{
  "num_hidden_layers": 10,
  "hidden_size": 128,
  "num_attention_heads": 2,
  "num_key_value_heads": 2,
  "head_dim": 64,
  "intermediate_size": 192,
  "vocab_size": 2810,
  "hidden_act": "swiglu",
  "norm": "rmsnorm",
  "norm_place": "pre",
  "norm_eps": 1e-05,
  "positions": "rope",
  "rope_theta": 15300.0,
  "rope_fraction": 1.0,
  "qk_norm": false,
  "attn_scale": 0.125,
  "bias": "none",
  "tie_word_embeddings": false,
  "parallel_block": false,
  "init": "trunc",
  "init_std_qkv": 0.0353,
  "init_std_o": 0.0,
  "init_std_up": 0.0353,
  "init_std_down": 0.0,
  "optimizer": "soap_variant",
  "learning_rate": 0.00627,
  "lr_mult_o": 0.658,
  "beta1": 0.95,
  "beta2": 0.99,
  "lr_head": 0.0108,
  "max_grad_norm": 2.0,
  "warmup_steps": 200,
  "schedule": "wsd",
  "decay_fraction": 0.764,
  "decay_shape": "sqrt",
  "final_lr_fraction": 0.02,
  "batch_tokens": 32768,
  "max_seq_len": 384,
  "doc_mask": true,
  "train_tokens": 138700000,
  "max_steps": 4233,
  "dataset": "wikipedia_en"
}
Each number is 128 + 24 x the weight over its row's rms, rounded and kept within 0 to 255. Layers, rows and columns count from 0. Numbers have three digits each. The size before them is the row's rms in percent of the matrix's.

# up: layer 6 MLP up, 192x128, rms 0.191, rows 15-49, columns 0-127
# down: layer 6 MLP down (transposed), 192x128, rms 0.183, rows 15-49, columns 0-127
# gate: layer 6 MLP gate, 192x128, rms 0.197, rows 16-50, columns 0-127
up15 099:099135161142094136121120134119149114120087114109158126144069149165123111102092089118122118165147097100136134115083131086138185156100107122122112112094071100106123104138127174132118143154131126135140114131130121143157161125155112119085148103055085136157155132100126118140171113121115133090098133095121143108139122126108184164162124150125116112129128138126095102116122144104110141111142
down15 103:162104085158143114111136135149134142156121141143095104123148135124139142100143096118127106115128088109132122178150072145113096120122144103120195137132140072136135193132116108102121137137150097129120140127155111143087175143125136132120108120125104172152131124120113103189142160103115126113124119091157164088130101135125140099129112181125113106121130122107132063135134130181126147114124
gate16 098:117108122164149120149104111150109117112097131083120157176128094113097132107136149154156077111121134120138124157139114133117138116113156124107140075128136142112153125161128070093127122120157151136156141131118150098094152131179138127165103170108172099122110193134120102150117133129148150098094151162129086160108139124130184127107145096141109133091140132154137174135142141115089147121145
up16 091:097125114163127136145101127127139103137144158068150142131156121156121106139116172126096111147128144126157111115106133145162125107109150167134070096143102180119161116154094066125108108136129051142117133156157137137142104079122166113096117100137114122104106182129114142160134154114142144091135128122148140118135083095108139130137111167138132122142163097127096131137142115150101147149115
down16 096:100100142157153152141096150143080191152160123119109106087168136102172096133127137108133096156108114100150140138165124150104144119120145121110161137174102108115110145138111119130135103151150150149110121081119142153149131144138105106122125057138135143145154118137115176129149171087091145150141125110135150121155138114112158143115125149134095188126132148153110120117090166092119132136098
gate17 100:142125075145132171125118101117115146159120098138126110105132067096133117099111182102156145098144153138108116130152149112088164147158148129140149104154101109134134093111174156126097088118095157130118152111079115136109140175135137095185145118144110161127111137103128094109158097109125135158127128131133104139170158099132168096132131125156082131164143133126094134133116114138154138152144
up17 103:135139140116114136137112171115102134158149169138121096149155172142097120101151133171112181110154129110134149126123098138134126063147138147135151136107098180079113142155109133091136148139113150125115120105065125147160150105122095112118151134128192127176112109107126140127118146107157140112141151167129094119092115103137063146140122131143108151138156117118103146175148120129152118123130
down17 096:151143119114140116142145177146128101135127077135143135102117087163119130139153100120147078135162161130129130125115139168119125108099108126124178111156071142120134167126070105146127128134141113137116115091178101107140109094136161164156097153121122167109137132160119122078129117155112111161168077128118166159111136125152142095140115146124142109120105094132115138136107128116088164159096
gate18 100:115122142146160144132147124135116141149172154119054118122158110129155158133142114110133093110122113140142137130109151139097160136114157128111143179178188153146121156135151131157133154103135118142133130095121097107100091148088109150126182117124151153116105124129129105104105061110157143144152145096135103136093165164148170132142150127142145128127108122125172148103134115124119081174109
up18 098:126172155161173078130143104147146107126152145140150102114116124159126107145111163148144124124181185128125111147100140171096129143114086142124129154150113136156156146134097182141095073141130151179110115135133155141101133134121114104168163084130125130109136110145144113105142116141150122155160132127131139118126135116104144141099134115091106136118057106101108180163115134138122102106127
down18 105:159111134127109115172102126111127051137120146149140119160126146140143098136095131152132154145116118154179101119135098178143099148099090126107106122139154077106175125124079146111149144138132125080129116138095122158138137195135132109096108131140110114119126156135168123107120134128123142102114146157127104117132069112135109149092088120072114156129112112095131116098127169128127130150142
gate19 101:135153111150156121200106118131117163143111122139137120134138116148139153129114155129130119120087110143131174120092154121101129161110092070153103144104136095148157156081157160143141094118143126086108175148123157138111127121098126127141103123154106192121118131116105107122158073124113136122155112153185129155121132137156125145130080139156102136123150147156148114092126155126170098145123
up19 096:112111144110118162136125091138158120196106121140129111100108148178129161114101128131097143144168157127138103102109095119116124102136150113125122090121119109119172121146109126101156161142150102131111077141131117151117125127149154151153150115073140122111138129095131141108109170120114137163088140088136142106115132106173122110163108158050129117145110137110158131151126078116182108134136
down19 094:121132222070136127126109137125141113118135110127118102153144092114133105137144121143103128111138153087135117106145127164126164148091180099093143159064140140143137097141145107130130143105150109149127135161147124099180132116142087097107099131108117133153172145102110093103122084103147101140156122151115112110125118139133134170098126121141145146145153083093126102110146142153142104141138
gate20 096:092152109070076158111121112124125080129114173117128116098131114139125139131124117146126153128117153134088099092097168134112132161150179152111138141135134134114149094127112133114100115156075149146135083118115122141106125147166151109149099161139086113137133156129136122121151094112147088112118137123137160137102108151106137091105093091166106112169179167113082156142103123118136132115150
up20 099:152187133120137123132046136127114116139097159105138151143137124096091143105130133077097124181091116111136151105126156076152098087148129135106119151152161151109141141167132128100122133125079115139121140167123100145102106139162083100119087103165128151108116124148136100142115135132119097138140155093138122143126103157152149120128133081136115121142097141123097172122129119102170128134126
down20 096:115149121160123135106105109117163136102151189130135161122109094136155134124163167175117109107138106154106168147108119141102121137163112146122137114177119128134156100101113146085132081118082142138083121175114176148099184146112142088111158155125079135126114151081167120079140110128102124140127143126142141111123125145113135116120121148125104154147167156151144123140105150107144106118122
gate21 084:116166128114140159101135128159128123146127117097091124108116149174143136132101158115131100128164139136161120096145156162119097143142120151116138140181103133092091133133157085141155152125121131134147165112129126110164109118087137140111113135112091138136123108120125169104134114125145101097079114098055136079103164136148117142111123101128147097097114139159059126121122093166122168130149
up21 095:127117149091123134131142189122120100123126172134121106105141177121131142126103113123120136128127074130123126155094142100080132112164140069096159132112159098137123136155106167128103167126088157098116183076098057116139118106121127135131114166077094128153136122118110134112146145141127105179131150138134126119130107165133139129125085166130124157143130132169120123165129141130125115121127
down21 107:127129096115111143159201140147155120111119149098118105099138109119122114169071128170133113148154145123144143115096130075125117129145129086112127123115143159074122129155152144147150181100137153139136170105093085111112102121103136163160163161090092148130146128103090112134097139127134127151081132115113149128137107138129128133071161130118144111143117104156118145137148124128127184143120
gate22 092:120148125098118147180077140147100109139098118119118119169139122118130161113129158132119107134164130086120096137117108153130137147137134137180159143133150128118153152125180117154117170122158166159117131136120151126115155099150127139099059137103110142086101161116165167118129123186116107135133110124158111152133121165157150125107140111169130157118129120111124139123137051157127110157157
up22 101:107125148143162157152086114122148135194140134098112121113065141123117142106078109136109131140113142070104149113072128117150126150083147121127156100119117108138143080129143123142162137120178125171134106132128118152143108176168143122158109127119140122156091091126137154134082100161127130127133154144135114136127140184158096119135130113143140116130146137113140143127110104070154143162107
down22 095:111103178149155098120061115131174151138155134124106123113139130119139101109138110111128124117101125142105136100149191189131148131103113142137147110119150095179129120130110073140127165121146112116112127132144118093159159126133138123137139120113132120144123130125184091147149130131115120119089113098120135129148106092135122153087134137132116119098125166044124120145092116163137150177102
gate23 103:124102140106110092118164166062138110086142123164126108104131165140124117152151171126131152108111136120074121122136138122108095118104160119107128141166136084114122157103145157148150126097131178155129177115120140137154116088136108173126119116119110122102148136108103148117106171107131120121094146098086105164104144104108076107098106104126134142135109146144083118153153165165129123119121
up23 100:117094093099110112145132162116067132106111131083150142113128088112085092110142122152172107111160138151164173106128124126135096106127162083175093134105102122113145120174110114097118116106128079122112151180106144141134106098150119114117148138099160125163144125090136119156131115121125101148147109117128160123101135123126146172128126137127091151090084161134170152100135128138120120153130
down23 094:137142075115117144153171113113124102152105186121156138130115132113154153119134144103108118117146128150166123160115123098152130127098093123154122136089128112121132124158131128124127153117126096120132132088126144145126184125163122135135115132108145112132050147167109171098109115123113104169144076131166111170102150165189109103143142127172144127141100116125126152114139141157144108167087
gate24 103:119123116132104136164124133113110123151080140092116073133159088090142139121112113108121128186112073166133151158121101109126150137091121137108116134139104113145106165108128132144102142148141175132118177109143132115112124135162126125118138154137112144122143093093157089078131149135110076140107158148079139143113109140118114138187137138188089161144142108119109149114124130138110158118159
up24 098:129130137158094092123123151084174123102143147160145162141119125131122125135144127141087120156069104161163139101156163140120119127098146123100052072124152160105106139137130147107127143078170117111133140164143156129139120146119130152123117135114131093143104140126141103186128122141119095122113092120097162156097127147171138130107129124124110141135139123148163092096181150135123125147092
down24 102:108119122119124119134156148110146155080136115082165105102126159166161099137127098145141062118132116127151061093116160103071101083126119093128106115120173139110124159109164141142105132119099125104127152097151162112115129134127123160126168141110110090124122079127125114132144182112109169103145172123133120117123126149138146112135145140150103107095123143136144166153127133154145089142126
gate25 101:142142125097141157125122129092102121086110127108164159132148143154145106128140091153153121119116110111104121108130144119150145111153122095137119139117136093121152118093088130126128133101118108109128138123106098119096123063128142108162075099115125114127109098170126140132150083159153162120140144131125106131164059128125174124086102097127158177143145189186142117109149128103156139108119
up25 094:102198111161088118113174152131090089137119124132123123121119160111154130150154181110142102122137143094109113176152133181114100125131164117145099129129094136107152131126124144145146149141147151077160123121113114149156130138138107137187127161134078120099147143106126124127156135143142106160134148128115117115148151117132131098099130118140139111106136156123160171094046145132129110103129
down25 099:112141114119115115102119073121169109115146120110128108123175117151145159165157161124149134131105139184134099154145140123104106126137134140096105165132095143138142099151139121074114186154156143135147100117171105150126153132109102118134108166175136080138093144135089152079132152180127072162166135147121133121148142091080130122120114139130117126119139109127135124118095115154139108117130
gate26 099:161128117090111131109108110135149115117119123116137061127101102149156144087121119100108079113115099129133157133140066092125155105141149146090157164117074097125119156133171145085143137123166114125120154138108107098093145143097114101086118103126128124088087150132167119117075133109116142127121111139171159101141111135156118116101101138093141107149134116120141117158145136159129135166103
up26 091:102124134097115158112093114107182133161145125138141115133107163144109088140119118132101138116189147133175143105108131093124122168121122168171107136140136147119112112129119125081132140098134122139122098131106155171105108135121148120160116094151088145160169101129124124118151154097140167083119151167129189149133141092120142146140134157167116088097131069113121094124117114154127133138109
down26 095:135112081135121081155186150125092114120128135101102108109141116122114113159137130146126100123152133083126113112149141122081148089098086135102160109091144156130102129162173091168133106147131126134140098108150142144127129114142139160135113118106116082158112111108113129161109111135119147096139117171077085113117111160093127135130111102112174133179153105140128123131091123108118125163176
gate27 101:132131179098136119117136125123119147110145098114073135116105138094135133105109135129093098098124118108121143080148161131140079118111153124136147103168112109144122127149169166115103165182177134107099133152103165110143138163125111168189139079135087109127096160125092168114144125118155137123131099106117132114119112121104132102096130115164097131142124132155120121086136132096107090139099
up27 091:127179112120130109119165157146093126088092155104150155120135153137108136160116121143124127159116132119086078121125150172147142091123133147124104118117125157125067157107155129110137151095133145133134121151103163099126117064122150154094133105131145113115051144112136150122093138154089123110136144160097125105112119127144136106129137106190129102109159097109122110119157146083151147121120
down27 102:127121105135117143158134098128105193146150123122126119160180108120128157134100126145159129137139142132153106094146158144137093084139129134092105134130126126137103139170141118134104167138134158109157123106126107089143104101133105167130129086155119163148172168123107118141090137147144167115127099149146135118115104099132116174089181163141132161145137102118121160108162124053146149136106
gate28 095:160150137153163147131115103128110144122110173108142180134098068142092168152117140085119157126103138162112115098110114093094143100146085118100150116146155114191129161124141122156183131135051152155136120104165138109104119121139150121125121130110123145125121127126145142136119181168158127151118151110142113151146096169113142124131107104110127118095141148116129138163117136125153139144154
up28 099:088113096140138171145095131133118137135127099091119075174139126131124137123137123142144126147126088140130139087117109100123111147110121174118135099129091159125105115070109150162104167109148098085123197174117137083164147154119132133159125100100112135122144119096102120108128099141162145164141106135121138086105137105119158132146151119150158163126125112148091122138152142093151089123105
down28 105:103124120149132126116177148134111143147095125154138124106039086146104133144129149143134157092145124126190120105077113095134159149115155117172126126128130111115141139161149114131153090161109127123094124155098126119105129116138092130140135117137116150122123107131132090159121140124093158153123116134160107122174165127162162118162108097160128103090161136142125123086128113103155187120117
gate29 122:146167135149131116155109166135145122133162131129149169112096117105115087111119119076105138177156099091118172144161118143116156158109153075143160160139142170159194125103127106145113103113146131107126118123138128135108114111083180072114173123146102166153141116156121126116101108151114130126118143128109118119120138137119161122133169131118113145150091101171127100129095108152126119123135
up29 108:134136142155159173130112145114107122150098151116111132113136102085122129148122134110139095112091145107110145174123131117145132105062145117144165147094088129166116144134153153116132115139111140145163130105157112175161114122105119151077135152143122136125131131113122112160150146083111067107115131087140159141133130130111138137151167086117180113189089142141116129111162132084103123157118
down29 105:138117105133090115126094110159130091148161100141112109162116159133149155109120125136140098152135092096123070102130102099124119154125169162133165088131115115144092145136071076140095129110138078119171100167133177095082123125143091141116156160110126144115142111097096124089127142133146124159132144124130158136104137155145076117131149109133155138124151136129088144133101138101144120140137
gate30 089:113154116117120169127116131089127161141124123139139157124104108153112147140136155111139144134098137096113129149147142144147124119111119089143160108130108162124146143091108111133128100114121131093091151148129083148127106129116142104112159187123110121092189139124133165123127143172131149088157117166085171204163150160087123172090126097150133135134137153160123088117107157116148111126119
up30 091:140145160099147126095145064127128121097126109147148143101116149083154132080101152111147089156115112130126134141150151158122139119141142105147146177139122115137133137152064130126130118121121106123115121154111112111097115128176173111142124198159093128100158137163134086152156126120134092089121121108139134158094112122121111094131112116134093138167121086148119164107143157089149145145154
down30 095:135100120116128151103125136134140158164139144116101109111130092104075124120111107108140148125108103120137107184083149081101139134101144156127132144139162123161130123097117133103131123107194153142137101121123125140094157150111150175104096089089173093088117137109071150145126116071126121160135131114157143127129132102102133110124163122142188145129111136120137127148106094150158150117108
gate31 089:109161093121121128087121127120132089129127127146138149140153185135160165187091133105162131108116136151142101167097126118103141142140122143155160089137165097089157098139129193152122152137139115175121135107117124154110138117159163137117096163144087149123103083125162151082160158141130122127117122127131150122126098114094156183145115116108151129104117181121126133117152133135144147122120
up31 089:107112081088136146148137146111129099119126110151127179167136148121192139155065099098134110128108107113112122141145085141148101130132150144144129170186127157120147122164168119127108152131132142139111142165162136172112127144121085112119127133103087123096123109126131137061117116131134153153103132104117142138177122111108174113149123088149156147153116164124111147160127105135160129137132
down31 090:153130144104139144104050113120100139103139134115129131126094149134177095122156124089140123121111092155117142147127137183134143145158109107165142144111140105159152089104129133060113131125135118126119084123139129137123142176133112114090113112119168107154132086150163148117115130127120134123112126130169159160145139125106119114132112120162149128106091158097143179143136150142176116082085
gate32 102:100097098166164146171162134158118137104134160167110139124091124117111127175082103152114155159155121133127098173147123130142122126118091120144127145123124141129171111146165088138102151132089107118132115150151120135136098126070141139168117143115144149132088157115078150108134103134153122113103152122160148103134148168158092130144102141125119143103132134133150048081111124120138140120132
up32 101:095126104132106111126158138117151082118143138155166117140144113093121099105159155108123154121087080110084144143151099103122083146141128134090172081168143121143182120108171103098120110171115118154141093116139100093116116128116133107127168157095148124127131171107135102131093129150110125117117147120143143112133111161125087123115126091142088089079084130136122132110159117101132119128135
down32 100:093102110110132138128143160135128092120113132085115180108128097125108133131122142102130095098145127131118128143117100106151178152157099145148154143148172127152148118141132056102126116156080151092098123098125120121126153130148120148126136123112081126076131110147092160154073132128124124083133176143081096112129137115148085079126152102141163129096145132111131093144118141106128124143126
gate33 108:146142102150097106103126125094170158112139150118141076096131127192137118113133141115137170181116175120127125099118110137125163172121109111141222154124087147116133152107099126155142134113119119154150121097125146098148149088132131086135095166156184136160099143121124128106109156108100115099140153136124141149115124127148111095141168119121112111126137093143123158136136119141133123134118
up33 102:134072128138130138152155135114136124109090154113106123156115109102132145100135131147105136144113112128106129103167139088161186107118077135112181140084135099139139141097146118115101121087077134142127136157118161124124143125120152057132135110143177106145147146155120101132119124151134112160146060095138148132085097150109138100158111125151145138143090125169134118113147111149130147137104
down33 099:110131090102144140127154142135134138130134149127119108121137166129146143109129099149120145152145153135112121071118128103105108156076115107110141126202143135140120111126132127166108154133123163136128162101140166108122140126103147128167136109152147072121115112144150155085152125153104127103150115120104152096115151134152176140196122102105101127174152091121109106151144101147124132082065
gate34 094:152147140112158103112109155159150135155098135120146114155130101131133138153116092078110112142106112143091122133094137110082130152107141122109140135076122133174190119115125154090095124118126131118113130107111103072133106113121179137130087141186117128109157152111160128108146113135124116103132125159138165109128149099145138116101116147139156107124147100119107139192109115087124183160158
up34 092:137141152142117095094106120123156116145146125151140121108105127133128151119117107135134143124158153114129119138175135134113106131153117086151117136089130098155184138099178151136092143117115111166148106084129159115146158141117099131099134143123134123156122094139109151139112150092142117061123149142137101149172162144099148096103154133137156164117114159192175143135128149102097085164164
down34 100:119142148090149131113116099143081128135120137126156162098165100136113114141105089120154124152139114104113070109144124096090143138059147143127121122102093143106074089145118092113143157119127152134135127172144094151107138118129164155169135104141133143097172101177147094121160148124149168148106146123123150117133135146110161162101084124105158106129131125105128162149158118116134156125145
gate35 099:175088133108178100097161133143136110130142116118162125147137177151111126096120165149121097120087092146129133134111108128105121141134130106118173136132137148134121170163151124165080113144126141074115118149116124109130159130081125135147103122096136145121090132136127116132133123135100112125120093161096092129102123178125130095108079177142158127110077086108097132140114121128148161129077
up35 098:108107108071132113091131110108123131166139132107103135118161155139122126137105148146115142171093108128133172145091158124187114104100131095152114121158105131105098151147116070129131089124147107166109120137109128127179134152127121094158101090109118141161140135150126118154111175158126077091126158110125138109113133113156083142140159144106120115152162117143127161126139115096113090114173
down35 098:161167114146145112092118132131097115149155113124098129140135171076126093116118131128123135090182173120158129133120106054109126165136132127130177144149185135144151128129147146145147122145123128144103149109127130111129120121063113162134114108138139105155116122120087112132126100147076106106128171160145127153131134074094104097137095151144120136144142132154140127096138144163136176122117
gate36 093:073109110102132160153105124128092129122156134144135144115146114131111106094111168159156119143100076117143119161175115116151133142092143159109096160153092120107121105148179117167081124177145109116090163171120125129109149114146103116128127103086159132134104150106131137130115125105147117128130141170109135127123182134114152156138147135154116072100106140097123182121124107117127111161115
up36 094:117129142154103092096168144087150117114130151165136156116180079171166073153113141106145144132121110116127151132098095100120116143142136136155123113154134115103133136143150091135077144166125171128172105121106124078165151134148119130074135138106129114154146127123128118150149148173157128157140151122138125172128139138175163152124134156086116104140108182090121133129142123129125117145125
down36 094:128111157110137119117111129156150146134153103142110121143162135123140131137139127123152150083151136140132141178137139158126087091150128075115172115141151093158161134136128131147142123113109134137093123121169126113168193113146111119114118132077135138113100101129132146136121120096111155104088204139135112159117171082089121119124123119117101142108077152143149180132125114191114138121128
gate37 104:118150137130105103139124146139121110140154134129151095079115104176151127138126119119131118170106142172121106142122145120128130134099094154159134103122125122141131095099098160128080104162119154115126127094081103115112154174100092117133075094160094146121117134102103137135123146135111130115116149138116146083123110168111114132088089074118123146157132122134134146139143155084124086205153
up37 107:140150104151129063107145155106116098140120185103098128174134056099126135128140122144136122125103141100122138121132115146140127174148142149136112123122106105133133142138156138132151116106170122168095102127147182083109113114134110115097121097103136171128110133136196122118119139083124140151123137112148117113147148134151116100165114136115127118115139145090082126143107087145093102182145
down37 105:115130108118124156106113128162135082130138122109132159124115116098145145078132130159153162154165146100125077115098151120100088111120117102114134108123137127115139116105111094134136081127128123111108145097087076161097150204101137084116130140130158130121117153135124112145124090108127113119086149126106149115118116123114114142125188091177139116157094128131124173113173138102111102119093
gate38 096:098097149131137123142121154175146139154120168102112151130133168080155121149132119111191110085129149086130155160152113121114088112138118110123149136175124072145098137132130125109120155133113166091113088122147127140109100106141118162122140118125113132183101121082097171156143104145119096119079124131093139113161157125177150147108167093140118110119129126124149152117155128136137123130101
up38 098:110087090131119142162102113108129188059141172120167148137115111141100093139089136145126155116118138172135125145108106094131127083144161127141110149180137114085082122141122091138149105125140129149131100141185123129148145116178122113154149120101121142132112137150126144144111122158132132118143121146142133148149091103111156135144169092112145127095134148136134137169184129099151161126138
down38 102:098124177103094125130160131135125109173130148133115133130104175137137139173197086131163116140148116089074150168173123089110102099153125137173103083070136151136129145117124082111105104097081126107115116129143119130123088134159120141128147125145108123127131140134091123121113101099116157100109139167079151127142143120142125144135136117098151119119109133121138150099102120102127101137109
gate39 095:150106125102114104108096136135163164156131137100141120144108126136119093155094126110126137145099131136113139106092131097156189131128087114099159112131167168132089129119110105128157127117126138149137123124129166172124101104195170141129109152133175173173098146130101146122106191121141094143102144126123145103135101093143119160091129140098143109122111144120135100118075115098144137123155
up39 102:079091115127136116106146163137126156117102115150134153112114125110172137123113128099111108155147139133114175114127135157085136119128136137142129101114123129134105141120173084153110153164125145085159156153146153149147141114128145129087126139128130162111136094115088147149148106176101091148082129091114131118199133152155138159136142120074144113162126073161123122115122076153148112126143
down39 104:122159152098163109114101131144151114116137150144155145097142145121096153093108139121118099137183137147151086101118121069138137101141119107140135157158134149138119136089113129129130149131133157137154093082130133138136097109130094125157087177058100149127127120096175153116127123149108067140130067114111156130125124110157153127064129114115131159148134158109144124122142127143128135107105
gate40 094:137137107173116154142167141135144104113163134168178110116134166159128132138119164176085120131133134129120102124152081118152161120121160153136161123136153147133136131133122123144152158098114157167123136141085135138118068096169141135123107188146069130109127146099095115090125138110141148126115118131128138103108098158102134153165170142135102157077146109127132147149147094128142118107154
up40 106:128095133146172114145146064117130135136171111128133118139121136145125139095147108108121121121083114111120120114135103068144090134093122105210103171115092139105130144110119094087109108119120154163131102096099158139131129128140136105099133152125139145089086129101181150082120135117109119125108121108175132138165112128163120105131141126139079110111108107149134116147088161144104129127110
down40 108:156092134150127138133150105096154127108153142118119162131161148123128133128134091144106150119167128157097102176159153093118168074110150092175145174148131138162115133093109129109119114156155179120126115084136121075135139131139139114139095077109125098108122131147179137130166100118128111151101147137129148143095114147152092105139149120126124118121108162084164132141085153125164131129126
gate41 087:167107155098163129112127063121072139097133150094117100121132136093146087123131093127069139135139086121162158159072115109079116104137145101105128145128134098152117131141151144148123111133103135134107145119134151086136133129158132122119150127126121124118145130148146100186125104138146171141135141120114154123079157109167090175150098111113122148149142155114107099089120120107108102122145
up41 094:143119098115103153125117137124114101135139093129123145122125136101121102130153163141121134109139112152088109110095164165116128137153119095115133119102133128125098111109143107098131129078132140145085140123140115170114084163048137135106112047129169133142140154129144115197114159112151131101110106146104104115120096133139114161121108113124103117128127150113130119105145093134071129117065
down41 096:171111150132122077145126138126115156095119112098148127132115111174146096099132155127123113119116128123116129103127079087100133119144145142090120129108130136158114135127118069088114082102163111146135131122120119175125146114112154181100129095123132114126135138123152118136114124122150116147145068151113090134114078111135116143106160157122144132149134175184125121166078164131119120085080
gate42 095:130132119097117113136096142182063152079126108170121153144084127124109132107150139163175110136131182128090167103141113096133095150137159159119146152169156121128097104104136143119158175137150117121089168121122102147126100151132104122132116133098129156145120154162131114122138111091182145153136127137159100125137169153125132111121143136136132125155128127106067152134127139145129110145086
up42 104:143124146165120084083138130149156129123181134111131173162108117125147127132103088135133112116070114062104126126144112142148137086121086146129079122157137150127142144142119123140095149163123126161162118141124143154113167153143079113113168092148099168118129144120106145188074110139097108125139155152167152151142134146130125126128136125154121093147121165131122142118135153139095106133125
down42 103:126184166113174124152104104126130117115109095136131106104099138150107174098148159130089135154168127137096127090125113138167135144118134162134146139105125115107094182165119160171150142118153099143132199133183106097120117135140168103138120146132138096137144119081115096138152165090143137131136129097110127123101128164095094124159113107120082139113117115120125129124119095127107134112140
gate43 098:176113137121155158149117146129159122106116129150154101167145136114131145127095131108154144135155139098139149154152141105137136144137165132124100102124117102174121111093117106120130135135118156141136134156120148119122154131104087150101153132124119180114131099139108155180108091178119140139138087135141143104113090111168154144111141088096144179133125173113065124184160132156132162107089
up43 090:152107139130124110127127121184136133148131128091142159088158148120100094127139074132130118151129134124136103166129141158106104102142149130153119126163142135147148117114132105115094141109131158117133131124124104134110153062139122103109115087169123123100146065074152102143129163139112083131141132133071129127094151129114144156101099106148141137118212142158141093139100122117142098134152
down43 099:096119081135159130157098133123113113136148120100145106145148124132171178130113124129141154102119137122158132151166129163132098149172133126106112087136144151169122118144117122140136096100139132148149109126084123128121110154102108145091152105078135132112099097113122180140154109121142161130094163104088159117149088128136140104149153084122183192112151124105149115166121132102117140090108
gate44 101:141072145085155133126114140136113128088156127125115153112074152104095152105071185148088145162137112116133137148114132143125131130112131104129131073127149125161127112125102132123149135117092101137156142143112119109151165139142178145126091133093128142153148134097100200144124088119118130121115116076126088142107083138095125113114146143081131114164146150121135124159106119124129152133152
up44 095:116151127150123155112150150153121099118118094143128147161127150143115145154147133133153130111118151120092146097134120142149131129137144154158112122097128180133174059148156083137134106195129153105113107151116066121108126134114154106152109155162137144166133110141082169133120132164157125108150150122119087102124110134098163101066168106111112127136124103113134107127082119143152113138117
down44 096:119160137119141121170108104077160121123141124142144156118100110125135140108120105118152138104148134090125173073138125091151159173131120137179149158133173113118152103126145106124100109136114163119102136101168092124128181094155119128142085109121119121128143128092119157116133178133136099127110157101123114134125119116181096144093136091113103160146115143088144086139112143166084118126114
gate45 091:200112158135142144162102145138175134166111130110115169109157104124146128105149142112123141150105126158129122114144113147105120111125165137101085124158139094183132151115157128099102143094149138124095117120075096150134102127124103145139128146151096146125104141103122114112086077088145165089106135130124122165106104103155116115119102111113097142106087107142158123132143095079134131117094
up45 101:121126142139086119121141115141121118107126111136079129149121153113135129155146109130129078052150134116101153150108137127164120157183082108103129135138108120104111113140111134130138143085111133126107128117130133079106100137131092138150140134162118131191159101113128150136106088165106179167129123175139124114167152189143150117148164131111121158133136121151098141141176141147152150140130
down45 097:125154129103128153142214144156142138126154120128117131120122135143113111089127173133189097147112138148137123095135125060104096161100161119084127115146179103091093155135131136141153156100122137102113159135154117126116137128111128151137123146127121181112097121140117117146104090114135144136104120121145131137099098135160099166121142132152116157121134107148099100147168101061131145132121
gate46 115:107127097117133080089152160159110106169121196121168116130148108114110129122128102122125148138141141102124106116113094104124116142139171133127113120096161150129156125102132127140139083105146182129111152108121157107144143127119156153117097121108133170115144103124142113168118103138154137174112087103115121123169148109115099108080066133147162126150127094152146132128116126177090120088150
up46 107:125114089146182152137147129113120152088086104154136105082090126157152153111115130128149093103123149112123124164078168089137122181171117150165133110148142166095143101154156110103079162141153114122148103119170093148125134133161139113111128105106120142103126157098094082129121113124095145120126140098129144131127147165112135152113141096105142097119114159148138120166139132163144135111128
down46 098:204156102140108166130143120145176135122098115117150141100063169122076105115145133124158128147087146104108101077133151088121138147124134133159117163139099122114116103138111139075110129162147114103155120108166109115129112091158128128133105113140151116126106120132152112113117132131114108098106172147158108133172148138135152112188154138113134124115125139122102098157134120116149115090160
gate47 098:136124155103113139112097126061110168113178110123132096140135118118151125144131142144096129146126132120123149105119135122153124149166136187185135128147155101135142118092171179142108189161150140111087129115086127129147128118146156098130076129123157120090136152117152118100104154117153103158105078164136142141118135162141136103129108137135140126069146102156141109100102147123127133131142
up47 096:144117145116119127088163091143120102114132147156172126147111131089120094126137146136117103071145179115107100116104155148113120154160145154126070071094120124144112160128146115092125118144146094131166120163148108145136175141156113094121166131086179144105121104159110131162124144137111167124107086121148116122122152099116149127158147120137145140139167127102152157090151125094135130139147
down47 097:126117133115108161109145123111142162129160115138155161138139173121129095114133106124154107144085103113129130141145103157077084134148190144112108141108124121101124108084120155082135168102178126086143156139131150123134149116148151114145069076094120115165105149137133134103146113135089136122150098143133114128151104121115189137124174165099121117124102138109100132092106129120121114090112
gate48 090:138083109093173134145128138098187108118086130144128132145126117128149159109115148126092127115092136115123122131125132175126120142116113095141135121111087124078094169121148135129111148128101128135118131153161146135150146132090157109132116140144119156132150106106127112122118149108190146123131117139093121116123044121137100107172166088144108129157164147154112162101058136106101129122141
up48 093:115126139139123106121119145153161131114154139137121137132144140101082112140136120098127143148120123113117100117121110144093102129118157155088140093127089129143103105090103133156121126109170168158145175137124125166104119117156144109111107176102098160125085100114104162121119181138109089181142117164095170148173100128124141097076138115161121134144157132156149076127171105149142131132133
down48 104:145123094152128143115175097117144118070159140135127103130086108112131144140114147141132152156129164115163140137133076053168122118122146150123128180128124146114087161156166137139122140145101157123086145100075183123114118128124116125143095145142117149109112110139094100184135153120122101139106153153082108125148148136109131120147142170145143132163135099139145142102131145138114150094130
gate49 099:114109125131096118103155141133154145115078154116135130139142170160105172178144109116132138145165154157143100123163091093128168157125104149110129134118143098143142107104112125158111151129105074114097130101159165154125130156108066144152128141151107093126154164099107165120123129143153168134137170113105134136115149105131146169166138171157137141122120168131127090147108106084129119137116
up49 092:119097106102129110181111104143108157134132108137157127120135141088139153146143159091130104133133102111122104117131094110142108193145131124163166129095168146151140118124103132124129131112091160127186155122128138146142129096121127126125127119125109150163077119157045125108132131157141141147133136124142137136153141165132108114157157134150193142141153103181116125139091094163129117122083
down49 098:131132081168101125127152099153135132099055095096114099116097137148135114108097144150106129121147096160156132101152123131120143177146169121104148098123171165127131083137090126155113120153103117139127137103105202125112125137134119159122103156141141114143127121097092129092129137145142134118134135155139119111094150079133082163139181149137144125120113142156147108139119128087167140133114
gate50 095:104107138151130087122136155102171147125164153090120134107134145126106118117102161130137113139159144129157129142104137131146097129140116145101190115167114121126080126141124153145129138179130183170147153140125166113102096168112163175121097064060171137104123109119104143115139127121131095111109134131114125146096136143158140136130151100107144092134171144123164090134135131122126133145113